config = dict(
    num_hidden_layers=11,
    norm_eps=1e-05,
    init_std_o=0.0201,
    max_grad_norm=1.0,
    decay_fraction=1.0,
    batch_tokens=65536,
    dataset='wikipedia_en',
)
Each number is 500 + 40 x the weight over the matrix's rms, rounded and kept within 0 to 999. Layers, rows and columns count from 0. Numbers have three digits each.

# layer 6 attention output (transposed), 384x384, rms 0.0753, rows 264-336, columns 288-383
477575500505467481494526447542533528508463516443541496524534532487521495548485474487569489566492537482516484496498404459482468540488525566482514483541543468537496526525454504455544489509447505473544525486482459469495523511492485508504485485517479553455518563485521512454547583524499522488
525503476559564483473482549450509497529514448517475488454433461438521478477450418535525519497496498425494476529538517522540538516493550476528490597518457515431545475504503544516483474467494506540522533503496497541478478446557448533479469511559516440541498516524458498532487505567535511495
601455560453495530498581535519484458559499539458475478482458503515563488459482557522423497477533457497499459467517451477465467521493514519537536502470536461473560456553498472492507525475424414489436431448534572507486561461462465564541527540554513519483530514520499537516514545535516508481
532573552478467481467491468546495463483526544546438477526527564508494493536467491529523439478477464502509442463462477476456474458520517527467461508461550498518503475558511494488540479530508483536488467515509487461428529540478523500477460469466616486394538496505484538496454508490502498496
542492582519470493477434486553542486522542483548498561549472520479485457499470475554500536477434489515476482457517490464551508523525457521522483509459556517519565519498537525540416519494514520482442547589465481508488526530447537538490519512514407426491465514496453534489489542556527505455
538566465476491494494507500449462526539481522483466498495437496548529508501507446460549497546531466460517486486471489408511459515545533519538478484515554472567515483538463514500478511465508457450469486521532476448507502525511479516501491483487529549504542512432464521504485463449550455520
422532552489499454504466531531487447491489483502535540539452517458482441462502470557426478567497459463425532487532523495454474509498398513501561493542473526497509526533566497523500545521453519528527468499523530534492523536481474526496430468475517485486523437539544507512521514497529521486
428529534493456426453561496528509522500416550531531548572462525518561438520499532464417519485458502490506516481527504475535481517500481484485512504489439508517503509453517463475493491500549471458462521505498550533502495511531468512438504514469497422446491544539504503452416451509524512475
537594525420507521526472496467498469471433446449466512505496548491446444487546450536502515604477462429440510465486562542549487485512428433466522465462503408497480513451505474469470458486492501461513529478487540529509474518538433534554457503520542514490517476537520508515487485499528470464
377515518505519502507556504483513490493576526448451490499604503408523454531496530438504454531490505532462476497439498472528446463463429553499399450507544552484517546497472465453506518471514446523473490506515517507516460544537458458522475556523479481489512458543501513529591527501510535548
502513474487464545456577538552465484520486569500421448531491497512534495538475476557501444471430554482566462533518495534506503478530463456495480509466506449509543511535456476525490441431500535379510559477473551510485467506444504500495550500476491496485473512525527497470563513503457547474
368450498457458446552506456476442471534425518517512473563512510541535485483570484530440465421529473507441537449523462511549562433498482483497503554532514447577558497536518446478509478487498497610463456499448479533481530465543527471517513443478524455439478543567487464495501508502492509519
482484489504447554457474429483497543515480424532506486526471486508444556468521515463522543530486516563541526509542473403450454498498454469424462487507566461454483532480505488492491462510465485553519482462480509493559476607510565495493475490490483477529516515518556490488479548467495508539
601518480548531604484490530461534563468477466472545501454499512491539494491524475509518460511520442517511544491527392422511426448507467488520515504425530488445539479511542442511502473524539512509512504468471445455524523552482525472595505588480543502515485511444454562472492470493502487519
538501498484528492533491508434429504541491478514467479500570503519526536576535423490548494502518508508494482530520478471508479519547535530409520489579535540483444524490469579457479456551458517483585520509517507441503558508492513437494499514469553427492499496522548445480538445485523541527
520534528543500483517466513508499474477507496436487538462511493486484490489503474529485522496451530518482529483511500481505505457483483502473417555520492487513507506497580497520494526564487587522462460519478558475477568463479482474578462524487544481478519473499446523497546482487490470518
690482480527462508491495429502507509504486469438431491486516405484470500519524470544532553555399525478531462480542451552505569538466564509505556456500504460492497485504437510438475526459461552426480505506482505514483538488523467494524521513582483489498523437528441520542456434455564495499
494509500453469518474494509508498512582565439488514506473519450515506557499501465482536489479475548507491504533509491496569470562447512551428556445465548480503481511479501528486491511532503527495498507535544513541491490477523501465411491489499534464484434539507563526435465479497570541550
559506448499528488507500502521542456511531482520495505536509484481491505482527449515407506497491491549455513430484593484492493501473570524515501472509461421523539490480470487487581485470522502513549500489475458515451472480501485502511485528506570455506487550479526448486553465636512464514
516510418557486506484474395482471468540517481478504515494529440513508550458486468527486497528488489516509466545470467438531520494513462522463492512546461521510578479466533477511504541526462514488520483503491518469495516473530514549504467478524434579511497521530485458489527571511514527498
502503561521495542481500508492503572492539466452448484544448560507418434491532475535505484466457482529429530511500475471519563584492528458502529551424491561571483534469474482533526438540482481535539533530505483556543492464517431487563527491500526505544455565533525448511480524518459494505
565531487477445502494477500554540457465531483491592506526583441485493431512552457498487584495504497544534531532523556489535474479514504539479492508451509503500501514500499551563502578475540516523472440512532411473570455532491498445473453378462426510473473511493536527520462515443456519480
516486445458479475462553444452554481491581485505399485507502450528489482489488480513481492478484490567588470480501494500441478513521471514485509504554521524473513466486503606499549543441494520546511510559482580526510468538548484529465490522528507510502463527512471538536587451481441481505
401543534592528502478493540521491512529461467509495458544523557531491565534418513475520493505580548464453497523507481497432459485466507460491529483462504562526473544510467466553482483388549505484495457533532482500492529491530470514504532454506471561496510521525591480523454453473544496475
502485503528461499554484482559497478511466422472497543477470470485505481507443511493462551526537516492476524514545483496529490502470479460536450507554441459514480507503460529535489571501431495517529489460464454480461502543552471467467430530445560494578463464504500494534531475507503480507
446455415512540543488473435464476513546443513466460485536584466504537496452467533476438507506543582536543535493496519495494461472404491489492407501457505546548462534480468491555560547546522487487465500470501458488408543483518526526462477498436463499533511504503491487518516445542479472524
529489552439478528532498480492468506505508485445522506508572468517536472502525488499458540520492502523551541539538472495536489442494418446499456468585566525493517485526534496557486505497485489443468547462489525423504462480499489524450564484495503438535458440530423538529462521498479474434
638517493457449407508517455564523472525503476479527441492539486485453522460480493482508517433499544544548451501494489431473527502456450468528439542510573448495480514460524532481510523524435469519491485474499530467476518465504524562532458553513474518512462510507505502478504528481471499550
504527512500460562530555481511480516515553439509481429447484493478547480490437482456509511475476452493490509487528484436504539466500519488528526466566496474489520461541469460492571495525519511539550484477521500481458496479487493474490465549499461508477503464490415478529512539502527496458
567503499484528504482506499532547503435529491538492480523553517552496527534515516508533496509529461483552503554499504531487540488544504562551445460483565534439539456482540553507521493487449485523577470523516497538496439512510468554467529531503457528498433540534479510530491545458573500532
491480500453483519487473429474573447508535485547523481468554525493512457505492557493517538508472558592567505481499562485520499528467510481493566503479464537510490449511469549567566562472496513500483447444541513513449460449473482484541497507497530519527523513526459501466474570535520595539
439489553545479494590522494524538440479437493467512513531476519457537460568544547554557534528474478478557522445520485490517525500471538527467457519513541456564492496523513498443524533513462481428549462433539500489492465546489453551495456558543534458466466511530478461485499448473501444539
548494500541501505547443451499499584504539454506536434484585466470536527422464427441539412492519503460575461503534470493567445464555495503566465452562534501391477490571499515483524489479463493457525534524454519533535487528518504479477540490494534488496528494538539576551544513508515448507
582518465473532427515537476408514471594456496512612511474466467563495490441546525468500544513504535474419531468478554543474486515510472514494503439473479518496472455513510556538438492509525490498555566560505506496517507532443455545486552472509490469458460537466421537504516519443499496499
449469492504526560522438463523487537527481499506504526530532510518494518478491556496517461490527482489460472522470522533503471528515463486531468489493517548476498503492468472453551491489507523451489504530496495502474495554477465446507484488458576490483515482533530433500539477530455466516
422487477451491490534520438449517580498503506465507573513529531437477433453603494497524445523520445459508470498496516527491502490564459515506495510464459489557480556532460452511539504492464501450510517486524484515515452554479497536463530420502559517528536482497459508462500541470467470490
496478476511490526536513553486547527537476526543451496483518484572544514473539494491471459505532500511530520485513424535526522475532485533503559458546510460545536506525473489532499530442464450503457550515519468517498499502461516503539465482572528464477450507528535419520493619527532555531
599465498521505479460529514482468454546482524415563487494535525539483493484563477478480491464455486561548552485529492548508472525497395552501524489521436527474552436496489448502427601503545494465466496484478466546523479538475473460482489483470495486498480532536495522474503535506471473498
493504454461579438458483515429450515536512470446503472460515474484517573509487502502464481469441570504493460520513515524502481498531517456467526510477548414471530527495523528530438544438465506471462482400549503503492565453452454445571526503474481470460570533506479530548550481503483484505
517517517574545530549499474497489520509510486455481460535530507467475512519497477516522514453515548464530403442508515480464516495493484504488487479522523470502483487546530488424529446497459504509535495428553542516431452428482519507575479504508472466514496459501499474491509499519536493502
563516546501484503496535525525504416546567467566513559519498429455459517543539475508442470565425512537545538472503523462521431591514482498468553471476552528526473497504539512480527428532529567565486480456526515454496540476487518493494488500555505471567527443494426517496428453465529492519
487491519572548491498444518464443535506435468475579450493462515490524557507471503563499496446469511485500463523469537521459485432506424492495478481512499483520478464514501597522505493519473491557471511441401505500467502516491487472520550531506496520468491490518475550530564449458479521517
526539452508535522521499505511505440468515512524510520435499466489501542491482495544519557455518486507515497514500535529530571524479479544533517521496477495538532481563483505585461491467587434459547511554487501501526557485477487563502474519458459513503478507492494503512439511577521426429
533480508508514534487555511438555528560558474452570479521510482498502513425536526463515479540556543554472420488478488504516529500569510539519495481506583481514502571416563536437544462536581507539526496460466501519505492480536525509491461553494465501474437471473534552472519507396479466522
545519468483527486560554453532522519498456586501487516475525535503472503451502508504545457544544508529423508472491549465489432518488491521454513528515493548454506508485559550493509459559505511478477511457493466508504465519520490469550472518541548486477484522526473468411497486512498461508
482492507443505527432503463463553555389553491507495539464491550509485437503502467499504537541489466527509470486478541525571493502511516486478505479537481492466557424490485502511470597435518519524475510460477457508504504509501555562522448490540522588492486487507484498471429559445514555499
449501461422515529371520447501502526518550531533484462467477482484554546425503450513457519474476485498525491549506564544460448405516465514431530488540508483477505469521551511456454476491507492453507445520462579498456549555517547539552479518577512500489528522510469494502540452477482556508
494484524494457534469553433542487504491491464547566472534479451536533482479496524546429520477484508492493495483512470495568515541494472518517494496516511514501467520432560450497552516536476568508453473437494543409473555478504488482457509515505486458522547529435526462526471517468498484449
439488525490541518492584474514560496536535537447487431569527562514522435470456516492493531478505546468471484456509487537454527491457506490559539469535386460503500486459483503557503565521535515569492503503458481477485434558546511446520522486561482492535487484478521476549474482544503550499
287545477449508454461472467492460514546410549580568550488565492507484513478517508471515500515440502463480503523493495471497488508431524588524486477495492478452483471502510525531439511504452492541505524526452563478434494574554522487495482439537546457451487470454482522512457505466501493516
533474546531529507550536474532489505468481508569536499483499492500497483477607494463493458518541522538473498461516525477456535467448537503573476552491432538493519503480504490461471526569508469515499444534483550506459517551513556534497505486466538458542518481497521541440538448509508492490
409464465513417479401459516486486524519521523520515511515525469456491510515494549531485525495495495493546491462512524468495490483506450493436476493463476535517462523506462506554496450467577484510455522488475484506487529522489518491430514523468507414562488520499531552536534493438455528559
541445448478523484469474505537501440558478544550509545566487469497457505518501508472493450571448498485473486517463511428476503532508525522498466520506506492425427523521457507503500465526482477495547541480493572513464520426437369558443524531510445472517531480561430517496496506603524519485
542470495466466481497530499516572489526491544550469499539509463473489510482503490476593427509499511534460387494482529449414529413521476467491483506514517497482407479500508470486490458507520507477470479484489473451487471584518533525511519575489551452558511494510490493499474553488523567505
640545524436535533449554529505482555522493515437477494476536473469531523502484512553486454511547539524558561499561464500481526443487546516461495521555492512490550478486445436511521471528484466464506539460483505536442489470535545460555471533546467569500555508496516433554474565531498566550
371543464481454418470505445532450563520425484509486498484533518592469551542484442521520503551556554459570548541523541476519497486474503486489540537449493460543466475483515502535554545453451513533538512527506488542466488515545510531475551504460512556540456442446567519448495545465523496470
585485451509421565500518552469536539491422524485490471500492497530501492510529486545509525563480545478460507510493540485495507496462488513459527496497485520513502508503519506542472491442516452452523488476559483462537471513441475513527531474520461533497449526537453489517508511465455479488
522502525481528445551564513552535472478483511462502546512519460468485485538487504546445453505493514477494504512439528513487479494468479528516481455502536451517466488538462532458496493529486534481538492490471536513515540450534500516518479532496485455470544474520487469505512514451477504463
461517409522554487534483500497543518485427498443486516533549507506493470437526490490434462507499524513490574578502522478480439495492473507476479440477503513474507528566491538511504539493425490460529484518451474493454467481529456568527440467539487542528574494533503485479519431542497514545
463458469418520478522439484508515545511454537422500529526524467465548591459540472525488451471460534481473542555473487486533509472487391526514488470526459524501475479537571470510449493450520524484406490524499482528481562525521482524525541463495454416501511507506512491502516507497549538562
665456516520455529498451474493501505511431487515489509551560490532503464536437491447459492467495486469491485547561582494434486492502479493523490522513470518504484456442490453517519443497466513536484458540476476484473450546529498547476499436539521497462483472496478520497529479504549474454
413540506497535486501434504535465501479537524505531488466502423551460498574471524511494541484456561554502478460512474455471415535494485447556481520520527475448474458513573511460570535466576499521497546475535508491470517479522520521470485484502523593535479489505483572524470461499509469500
494544561459513539506473473486489498460536538504464491540548517510516562518426531489524488466484551476534576517441457501504449476582506461470472502503516511509503475537546513489516520499489518513511478525458529497494490523475435487555473496570528545484521572484511516467461475478532454497
580534539485516514521510443534485489526470568482507510548408473483505491499502495541519473532449531455489547497422443464483552471478515569467499477480522499493538489507490513619577517508454430515506520514488473495440500449427526544481492496540473445485486486532519527516558431522477506487
527455555528502512428499499493518531531512543525525580513442494475457526502542531466506530567488477524486485486501495412478478461524484536444532498470498496465460517536479468431545491455528548496510497484511500472526429517484567552525529501534416579513435522544550408527535519508478472508
475436523483493495485520491499515503520456508542471471549517510423527470488511540478509534545514509496576571563472509445554490489526513540471562464518512461466478538470553529440516444524487472502469513521475482509465463480470519457519534547487437489554449470578468511443550506527474472406
432488495524517540496517513557489489518498468534455505574493500561446473405575543487500507455487476451524482498513519502521540556503440549484519452511486552489528439443521529462478498495447494485552563496512531517502481484491561509449554486512489594488448550482520496518456496527539546518
418468441510448543461501536484537597468518534519465540497522553534476492479445469561495487523461518573472481495487486572527507448477410539474486496521450488540496516484484540519516477489532498503554503527468434516549490503484487543485465513539484507502500505556521502458538502481504574541
453474452525476500478494468500474467449497504509494440513475495510427492609507498538523498561470534479477528507526503412528493525521525488514469468488478453535491494516514468483476505519521514432417452455501503449499520458443529518506447550480524533535460532483460425516496534490520517459
593497526520454520496498490452443483517581515525435480531484547471497509482565463450531518516457545494509436555415548503487526597531503492518515491501473479493460545537602488517435528472495519428458422472517454511489476456474511577462543492520460534484511493480513504483552482432542509513
532503500491417477558554498507494445443508445469537525511491567528477499473486500528504474531540511451530491501459528485570566566416563447538519492470471513460455478525488502489546518510483561480490492411512500506557471504508455446541442454468569449444475428507499493449567457491475473509
424472520479566457432498471546497513558520631454511486402533550513473483476496411513481468542489495518453513464480538516523519452484563483496458458497506498505473472537412443501498594454506478514583528471480530459477573521491437552481476505567527493462476474418451470545509475478422495544
414484461474464519524501498550482477501494488480619479485494492488505527473535497530473491459522467614461517545516473508499502490457440507471520511512490503471490485509436453579498578495463478451478457510450549521538507510533510513518508466461523535493465484510472489518456517528527493468
# layer 6 attention value, 384x384, rms 0.0875, rows 265-336, columns 288-383
479518480416466463473426428543516528509458550460517491542532523551517470503528542507497473526448555578514603522435521508483482515475492515523487404481524451566407538501508517481597504557511462491503507515454451463489532478510483529538490534452504527512537475519539461442446476474455474452
487488423481526531466396495522464525477509496525502513493511472514410514522519500510465521556513510505485560530463506516521547466495449513478470550584534535554533522522504489541464416527517596524540532536509471515502451551510500520465494416489523437574490502534480496479532521406490534486
532446490538539496486494474419477543521427460498511519476465474451477438486493478451508537558501499502531542535532471492475505496505463520537516504511486468479478494524500474523495534486529470495523570458496469476590485447511504485525509538504455557617472540545541489490565498417532517522
533444475543491476514551514528476472466495567474500432434511473547526594525528524473476491509496468547472490497512510528446491453556469558503508511532453530569426505438457464452592509445477484465555517411529533483501515510540451507485441468470502524504533521531518503480485488490459497572
455477480574552469526512500592537526450486493522597488506549506429423445594502519537458528456521511529493523541473540547474541443454495501442498481532448543457494515487518560574507475595522559559490490496501583508491506500557464450485486592532493530472469429533545518553555542500504512504
527465404478539542489514474543517498456514508458471402460508460523502537486491502481576512460466531516573437504450534503540562482492518492418431526520512516478491433448457497513478425468555500524493580477457499423475472428492507481508608511509551494517467506431442485487506511477507523418
510454507477524546521441532518494481431558456529495467384572443465474566497508513519636509496492501522536458549489512468486514416530567511506501457494542461430522469564498551463509525500466489505576488465574527450495507534484547440538454498494502563571514482449524483541548543545476529505
522404487605487461480516490498511537544505518510539479542505510497565572475444540509525475414502515558542508474535443474483520482477584564476476533520520560493526526560450562541522523503552510552491468492498475482484505461441491455517547454521519453520518506461486507558496464498441536502
578504538465532533480499465501465504460444490520540459486420483561465529427534467565472553437491480419508555514589516505516526533528584469523558559491493471476532505470459593540480473473448543462514518468458467449565610458443510465464556491500503520468481528496427478496461552524514489523
492486512476491445476484438381551543490543471546495537437503473522479487497493542484503543498611414518492461525434493522448479525493530563444553524511491505512490510493569509484507539531505449551521485482535505435525524500502510506557462488546456519537526489535513471522409443502533499451
534529444519559533480477573492504513458542443495478474476471529505484516533503530455534531502447510487464479506481465464546420559474571491548552498488425550432436463459570524511543480458546560454531455449502495500502468557489424510437460502506443490492525420475489463512514450582468498511
496479511515563491495523658526465450510492472463490490491510507531536470495488480507469477444556468482467482486537490527483524541481504528549485553527441537565536511496513494485506529463495559456440554531590515450447464453487481484463485488473447517442492498510474500520499421402485495491
410512560488474477582535469520521480515450472550537587584498474466516459499422526523498565546461539491549419499426571571546560516496537541515452530527487444497475491495433455496491495535493453495503462535542497537516491492536481525444504510556520452478489455482519455550536536600510568516
488451524547488468530538510543551498461497541506561603477426480484481504424408468521458486502556432485503491527516545476523497521483493500538473443476423436569558451502513482561472542436478464499457500459469504543510506521527502507506448507515489580483501502488450501477492529499485495465
472473510446526432515553499482516485539484532529475563577463511483488469477505512457434458479544467492495513557527519408498459513491487483520538555489477506526477490471445470494483462363576452511561482523498428543476461485552494505513510517484516502491485530475459433535546502481488535491
438523513499555536527490509499513572598515483536554535504488589526440515528436555438462419502537500488468531481460561528458482519538466437514527513488516527453468537507558529563491484581474520526479506559513516537492540551478494434522486515464525505492528513516595452441542533540394446516
523541449487451452483484500482421506437479544511493515466477527486475446405521476479438589478462478590543497457495506474478449444502460445486429496563499519476515497544574437530497451491474482535433461493526462450514518539466502478579504462532470518492518522509468532462576538502396467447
450534517517487525545536490466461505491507544534429420452496538503484499533466514499547463562553440423520422516522493532541523499507428473536499529415531532491491483548541481489487545533435453497438489433514553480500515506547537515500554483481436535521453455514453522507453538399544473438
546523556430549463525453592449543525456538484530487460547518500457453532519494479491533526487546501511493536520531516539503495501473529484590527526425542466538488485504472538491556431414487516497418516520508469474507446479478473477491516525525569420464529461500489497514463390436545518547
479515394458486459469520453491507453499501547506593497534514510517506579463511525509551526483521535497503456453460482523466439507502488530510452510563510473436442435485466572509497499432574542466529462461520547476484525489454542578460508482494501500430486473484447530489506425489497520495
541462492550524478515587464546465534496483479488414522470467516515442566530465518531500413559524575506483471450523500504482544470497458436485484444538521526564436502549491477456528427484434491480531539489429480550466527583510504506495505497541510468543530466487409479485506541603509458487
540571519513587504491443541584468450534490451483548513446501529476474565527589496472474508526549489464478497496492541547521525540521536534507491511497487518591459540482475412499432463542461494518437486477524474467448485450424521485473493473441488476511517502514567495446434454455496544472
542484475443460472457508456461516484468520472513521504458436410532513425475498481544517455508446482520493503471545527523538594489469478469481551455461459491494460434480453521505557511618490565470444516515555503468552477504488539533483525535479542440492516531478410548541520512571478471558
449520402519536454526489465480472459477516571480542473554539577494514482510527552482534428488484471534551503561472609521500551522499534499487539458443539521485498428514529511480491510508521535498484497502523514452568518493489521498532545470552508546470562492481522430477466506470535534520
519549523474416487533510522490524504486512457526536500485497508432485510519541476527507474574479454482471495561492470513481552529515522526470551475502555513444469419519489520468489470498458520500514504506470509499562461534498464527499545491580506526511533502454471508531516517512483502457
526516510517579456410491521532552476464482452535485532541410458498446538506465529520492462431480491456514482517498514494477499534435527506500486555398508497473550498480501506450478511484476496537487452489517497524540541561490500525527469504489486585556554552453547490433510523510503501569
464531478502550512442506502478463479508406494538538528509503493450508519550458503437501510573497467483447597450491505550466513602585497559482530413494442538465521515555488438510529467466544541542524535575483515529492453505518403444476514525489448517492569552483506547526514501499566477520
504496482520527433520509524496526476451424575466493548545504507457468494505567546543457545526496527484497558514546493503470410558530481513525505548400541532455486469451549521531507477402463458511507506524469499576518486524507516438541512472505491412489498563502538516489524477542481573552
469459507527503476505465495487442451520462500488533510483427517467533435501516502481543525503507525562433477479493510498499522526392452489480536574544432464543451544480447470460447439523457529497423501439497465501570550522469476487504470465554558465498597473489527522480550471488515514512
525511462514549517518548551593459518453510508498510509534456519539528537507503479502505449505513435461417529468558496524482480523532556569464516491498492518496526551517510507436415507520454480521482454556498535445609562583549476549472492470466510461518494486463519481498430440431482463406
502516428445471478444478457480490533524549506446494511426485490504441527466510492416500491485483547472497445530494574571517495492478483447456552436532440563500499444525500463502529483485552565639489511569470496421501538481531518374541512491507476558431514493459457488492531526509560509465
524573479443456526478563498466460430543484510473487519503449501530488468611505568536433572494501498545490544490499519552482511520459511421468521515482525528524516537450490487485496501502417499490470493472501500525529490535405535496466421503541508508506449506446516487470456521473562502478
501487484541486547454411545579494537406578520528399492500473505433474537549505489505520450469470499472522474489518470497513529492485607481465506489519514557499503524428447449467513491492480505513467487431456480550434541490481471459515477497536516465574526456483490536436549486549467484457
510579565510473409470521532449540474447531475468498461473501485541546488519602461458494472578458484478497501484532472445528537482524491519468543495481457460512563563514516498503442441519449474534463526500501499543518466395439477492503508573520494517506500520460509527562492511476485546466
537484548515486460474515543511419451519508497508453464508501508548485555562478502444458539500509545606535448497444501542509547511498485525510496459541514510439550504456502504498451500490482552559478525484512513517437547445479509502521498535501434526501378534511461426497503453527512527470
476511514593539484460516472458466456492491516505508444546454554440429455519474523534543482488513472508449462552475638462449502484523477477495507415469517549460530486506504488436496422564433513442492424489478487488464434493493515526459570489442415536456526522522480504511480420496446491545
478529499496496488511480502520538557455530466481459448454501469492524507503433513505441413486509490435486509485476504456479559464480563527508493501511483458531385627522523602555575431536464479472438548491551520438503484526561513485511477473542538508541515488449512488461447477439479558515
537460553551394542573529495525516486498482490529498530574513471548542407549532440530470508510533436434460543482447529477542481515445515478537487530584455581544482467483471495523509509559564453474522447507449504475518461552466519544502516480498512527560490525495498475454464504533466496444
524473424457463485543485510516492511453538502531457492462480415556531478483516443520456463551489440501454555596482490491474474545491517473529502519420469556504520471448491503501511512548472488499480503532444516531501535556503461523486477556523517542478513522523460420497484497557498545470
515504476483491471513494489512482487472506507426478497481524485477516490463468540411486527478535518529448479474567461489484575447451494564460467482516446420509566521520517439526454556463523473449572479498510466506475469611545491500538515469451509532483496560568572530436560544495509556479
510488498520491490517514482509503464495553542521481537484513486500481416535525418472486460492516484497447558552532434446498515567530568474549494638493482490486491502486462435495489573542484528447534491547499507503520501450527438514550458511473528522518526479482502487470535539560528469502
495478554532478513544459516514490526553574475543457505590525506482493513504444528479454469603486479536501465524497444483473443454498538488484457471469490527534496495479506478448560521551445531516495424429508486409463477508401439465508489472506490491547522474534510514432563500470456574561
465467526478527493451441469553433448517443518529440498504459506469543520559501474483532512450453488453540530540530520496487480494487505448482493567483478500463457457570437480508438491473424522464524519518522482484518511541429491485513506489531498505554532468505506521484506481577560513542
495554505461483452461499536455496505508454461545518488510453465529507471532491499489533532481442491492568476469484469497515521451463485462481518508458436475542503452492401462499518495448501506551517484547536535512473522446528583533442490507480527506515570477480515476584576472492521494503
520459471520544557600497566513453425533510567508495503490518415512505522542552569469542448463491540515495508544526478427431505502485439515495522544454536486573501521533460498526437445559540456503514520580478505531497491534526448438512561550531451428478490523519481489493551443560464545498
578559528528497463578437556486507497475412520483530528504485523502467456530524533544550525564491509472538500506525460459562534537503535489560421494436496503487539499414511469489424538507485456576490508480527458481587511404504500429454513544458488438569526470507528519479549546467520454511
549523573441523506538463572524549478484513498516443551426547491439511576535423455481547525518489523529463531432533471471479512524491550500518536473411483516469534462537483512494457535457488447523528567512553491601490455500471520482514464532529458496473510490519497508532530519523487542460
469572551535442482492457507445496467425406505516487502395450507437446524538517512496472466494445437537539522508532433496525484486560503479473505492482531485424509497495516504462551487537513459480498511495491515491458540416480481521544539533426461460482494505533495498435558586510480446522
596490493520475524463500535525501465458466489433434529482411545482538552479508459545486514504497527539513478497515494532514522521533513422477495498569548451414525538482456431500553495552495511516518514530508490539517505494498479464472527530530480493555529518498509515500558539529489439473
448438482496512467421519475478458542505428431474504458462505485549503547530444496522548555500528513439473484540413488532607492486504467484490584497525532429500524480508463509499496493516471572487490592508589425540503504476534512515517466558548494492474539514497470413559493556478471502533
523501489459547514451491483570553455498587474486454442484486549515523522479522509421504477482488524477492514456508435500507490530513473533567548490502537480504474525521513486501504509512455456468499417495525482471509459506542500567585552446437478583499509499525478497410515531523554476454
511527529498401532478537542530453511479499479450479465405530575498497474474522467567505478535509499523503503500531528549558496461471508574515512462564480465500571535452527480456495530509480502536471469497514450467502476511543490458550457457463572512508546535500538507489518443420510410499
494488560515478465477515581491489518483486443471495532435468568512548455514449458455487509504567463469544530506489534525551516561433488555532485551478499464484624489509515522440522579446476467499529585513477503539530507378440525441483515451513486542404454534505501499474493477492477496502
458467508542474477545533460511511516481490494540533506548511509519479510489494522459513515496506453464480501546414540518486474508535489508481527513513528524459489554527507559510505500445452513501498502523535531472563492479533469511457512468541554451550453520481488515513492490478498452435
521412458478536568491472563568546406434538531429506500469414471435569539471534491482477470403407476562483464497521467534465474551520484538469507393509454523453527452597429510497450464527597515537497499489523458438457485526468510478505489480507483449490489557530435488551509493590497567549
521515490473567428569485436515454464544544477517498560484422512419483511504461524473439486452554495472544531443481463436488499505545508432571493470503509483484523456527451494512539463501471593591488466527472508547437514494551503505548517572546542490529502506481498472488510471471620472520
450515487507508521469445453399454540520560450512521490499493510537495601467470438479551529554526511470514480508505501506520504440581552505503479524546453500508523448437500490549522509496489494504460521475532481527426470507501490455474477504452505545521473468461486520478516432509431480481
593525594514462489372543516459433478446563538499518499524470435469392530571580564476611527467487498539542493452511452587530562491514510501507519515498477498499472465442435420446484478519545547555460513527518492562463527589484506432444498530428561503485497493493447435531443509455541477468
458558475588464538481524532515476502572490519535414501444489497512504418564500505493511513506510397447527445465469522455531570505556538480505459563471534467440568544476444530504536512454519488494505495516549490459533452460480465455472420481511496565461488487487549506535446493529422476456
477510533462491490551513482483507487416517483508494460422422456484518589536576463543507479506514496505561458505447491432536532498500474537506547459482520473497450544534519573433485550490523502463537535502498499573509499472472488412542470538491516535445520556496506478494439521495465496516
533488444519483572454546538437468496487510450516505520539534536483510490389568519451465519538474503500496493511491508485560550533501505564483525521501501477532526500522429456521447456490468513548470499568525423503495516496500460507526428571489455451477509499450492458496497518526459536499
521519458567484517499506471480531518509435481466561497474506459511527438486551461514439513490494483525464427479533458497500526509407447582527449462535500477471509533473457413498505443468560456505503607567595504516494487432520486533476467551498485464518444448472540467526552496525458553423
531518493498515509535512506464530513509540454562449491457551526449473461479458577472461528529549439551533464501569511534449450513473485477558504454533526485470484519502559474386542466456535501613534475497459535507470435565559488444557496415447516499528540542544452455526477514499575528506
526467448455541527520464517468479459511502466474474453443540528457519509445479547536467504453511516528510511463455470546460519535477514500559479489548484498526457476480536556611467515544460486505462466536595525559480520562501478472451510494501488464444605504509398607484477541505514519514
498527552486472525459519496528462451524459480510470498463515543522518519491498494487512456460506554494490460463523477542445533482570480501524471524499507492478523518546494503512463561469517492466516494430505532426522520493552547566495543439519565509484518502399556508543487503486528550579
499469551432411482517466589476532544468496539437515501419465422453508506578512466498473505509486465581523529552508483537519408512522519486513466516431528490492504545529516531523472509463530478542450561515476457441503530561485521516528466416470495463487566487564488515474506496525476470515
537541607490484487525512480496474458562491499479535471544478481467513575495566566469490550473556486478547513482510487452486438592517548528547563507543525377483509473521510450507509477530473490506461484493526517539452551517502513453476493476491515517504511493498472512548506492515453441458
528487527461537503572499550521526527531540539475557566465516476526548482433498493525460505451536474499501490513471508551491491498476470528518555561432499510494498471477447517467554486503457491595569546514496460549487488523524504410502493456541498450479518499499465483503493453536503503514
475507432507503492462575497522561551516452480568585534499483474571473530524455491545525490496613442476517481455573487461535471442488507528528467550494524471544507452462412495482543449499474488565546578545508550489517545482536471399573466529468537459548493507569482503522403536509476477452
475523438495570474464499520451471519490484533534504422493483423483497598534460523502496476454490484526453517461550422507469433507507446572486541519558491508533584596457506513518477460464504476486576460553496424534455493509463480551517546538507487493538534508454481483544464524529516554504
514490521508513539536516555438435515464516407571512494592515454506540483536525616477459471509412489483530524516520450473507511551467507537502458524485477494510516457432575537515454489504517576477452484524498487494562506505487500483492469525478526529476571449579522501449468493542512495510
501525506550488461467499512475567487468537487490383509489519501543541475517468470479525481543439555473501544490481514448501475488575537481523523534477505517516497511539550506410511498535494500551538514514537478527451498529451498498484475507517513433541501510452474545482567445458474559496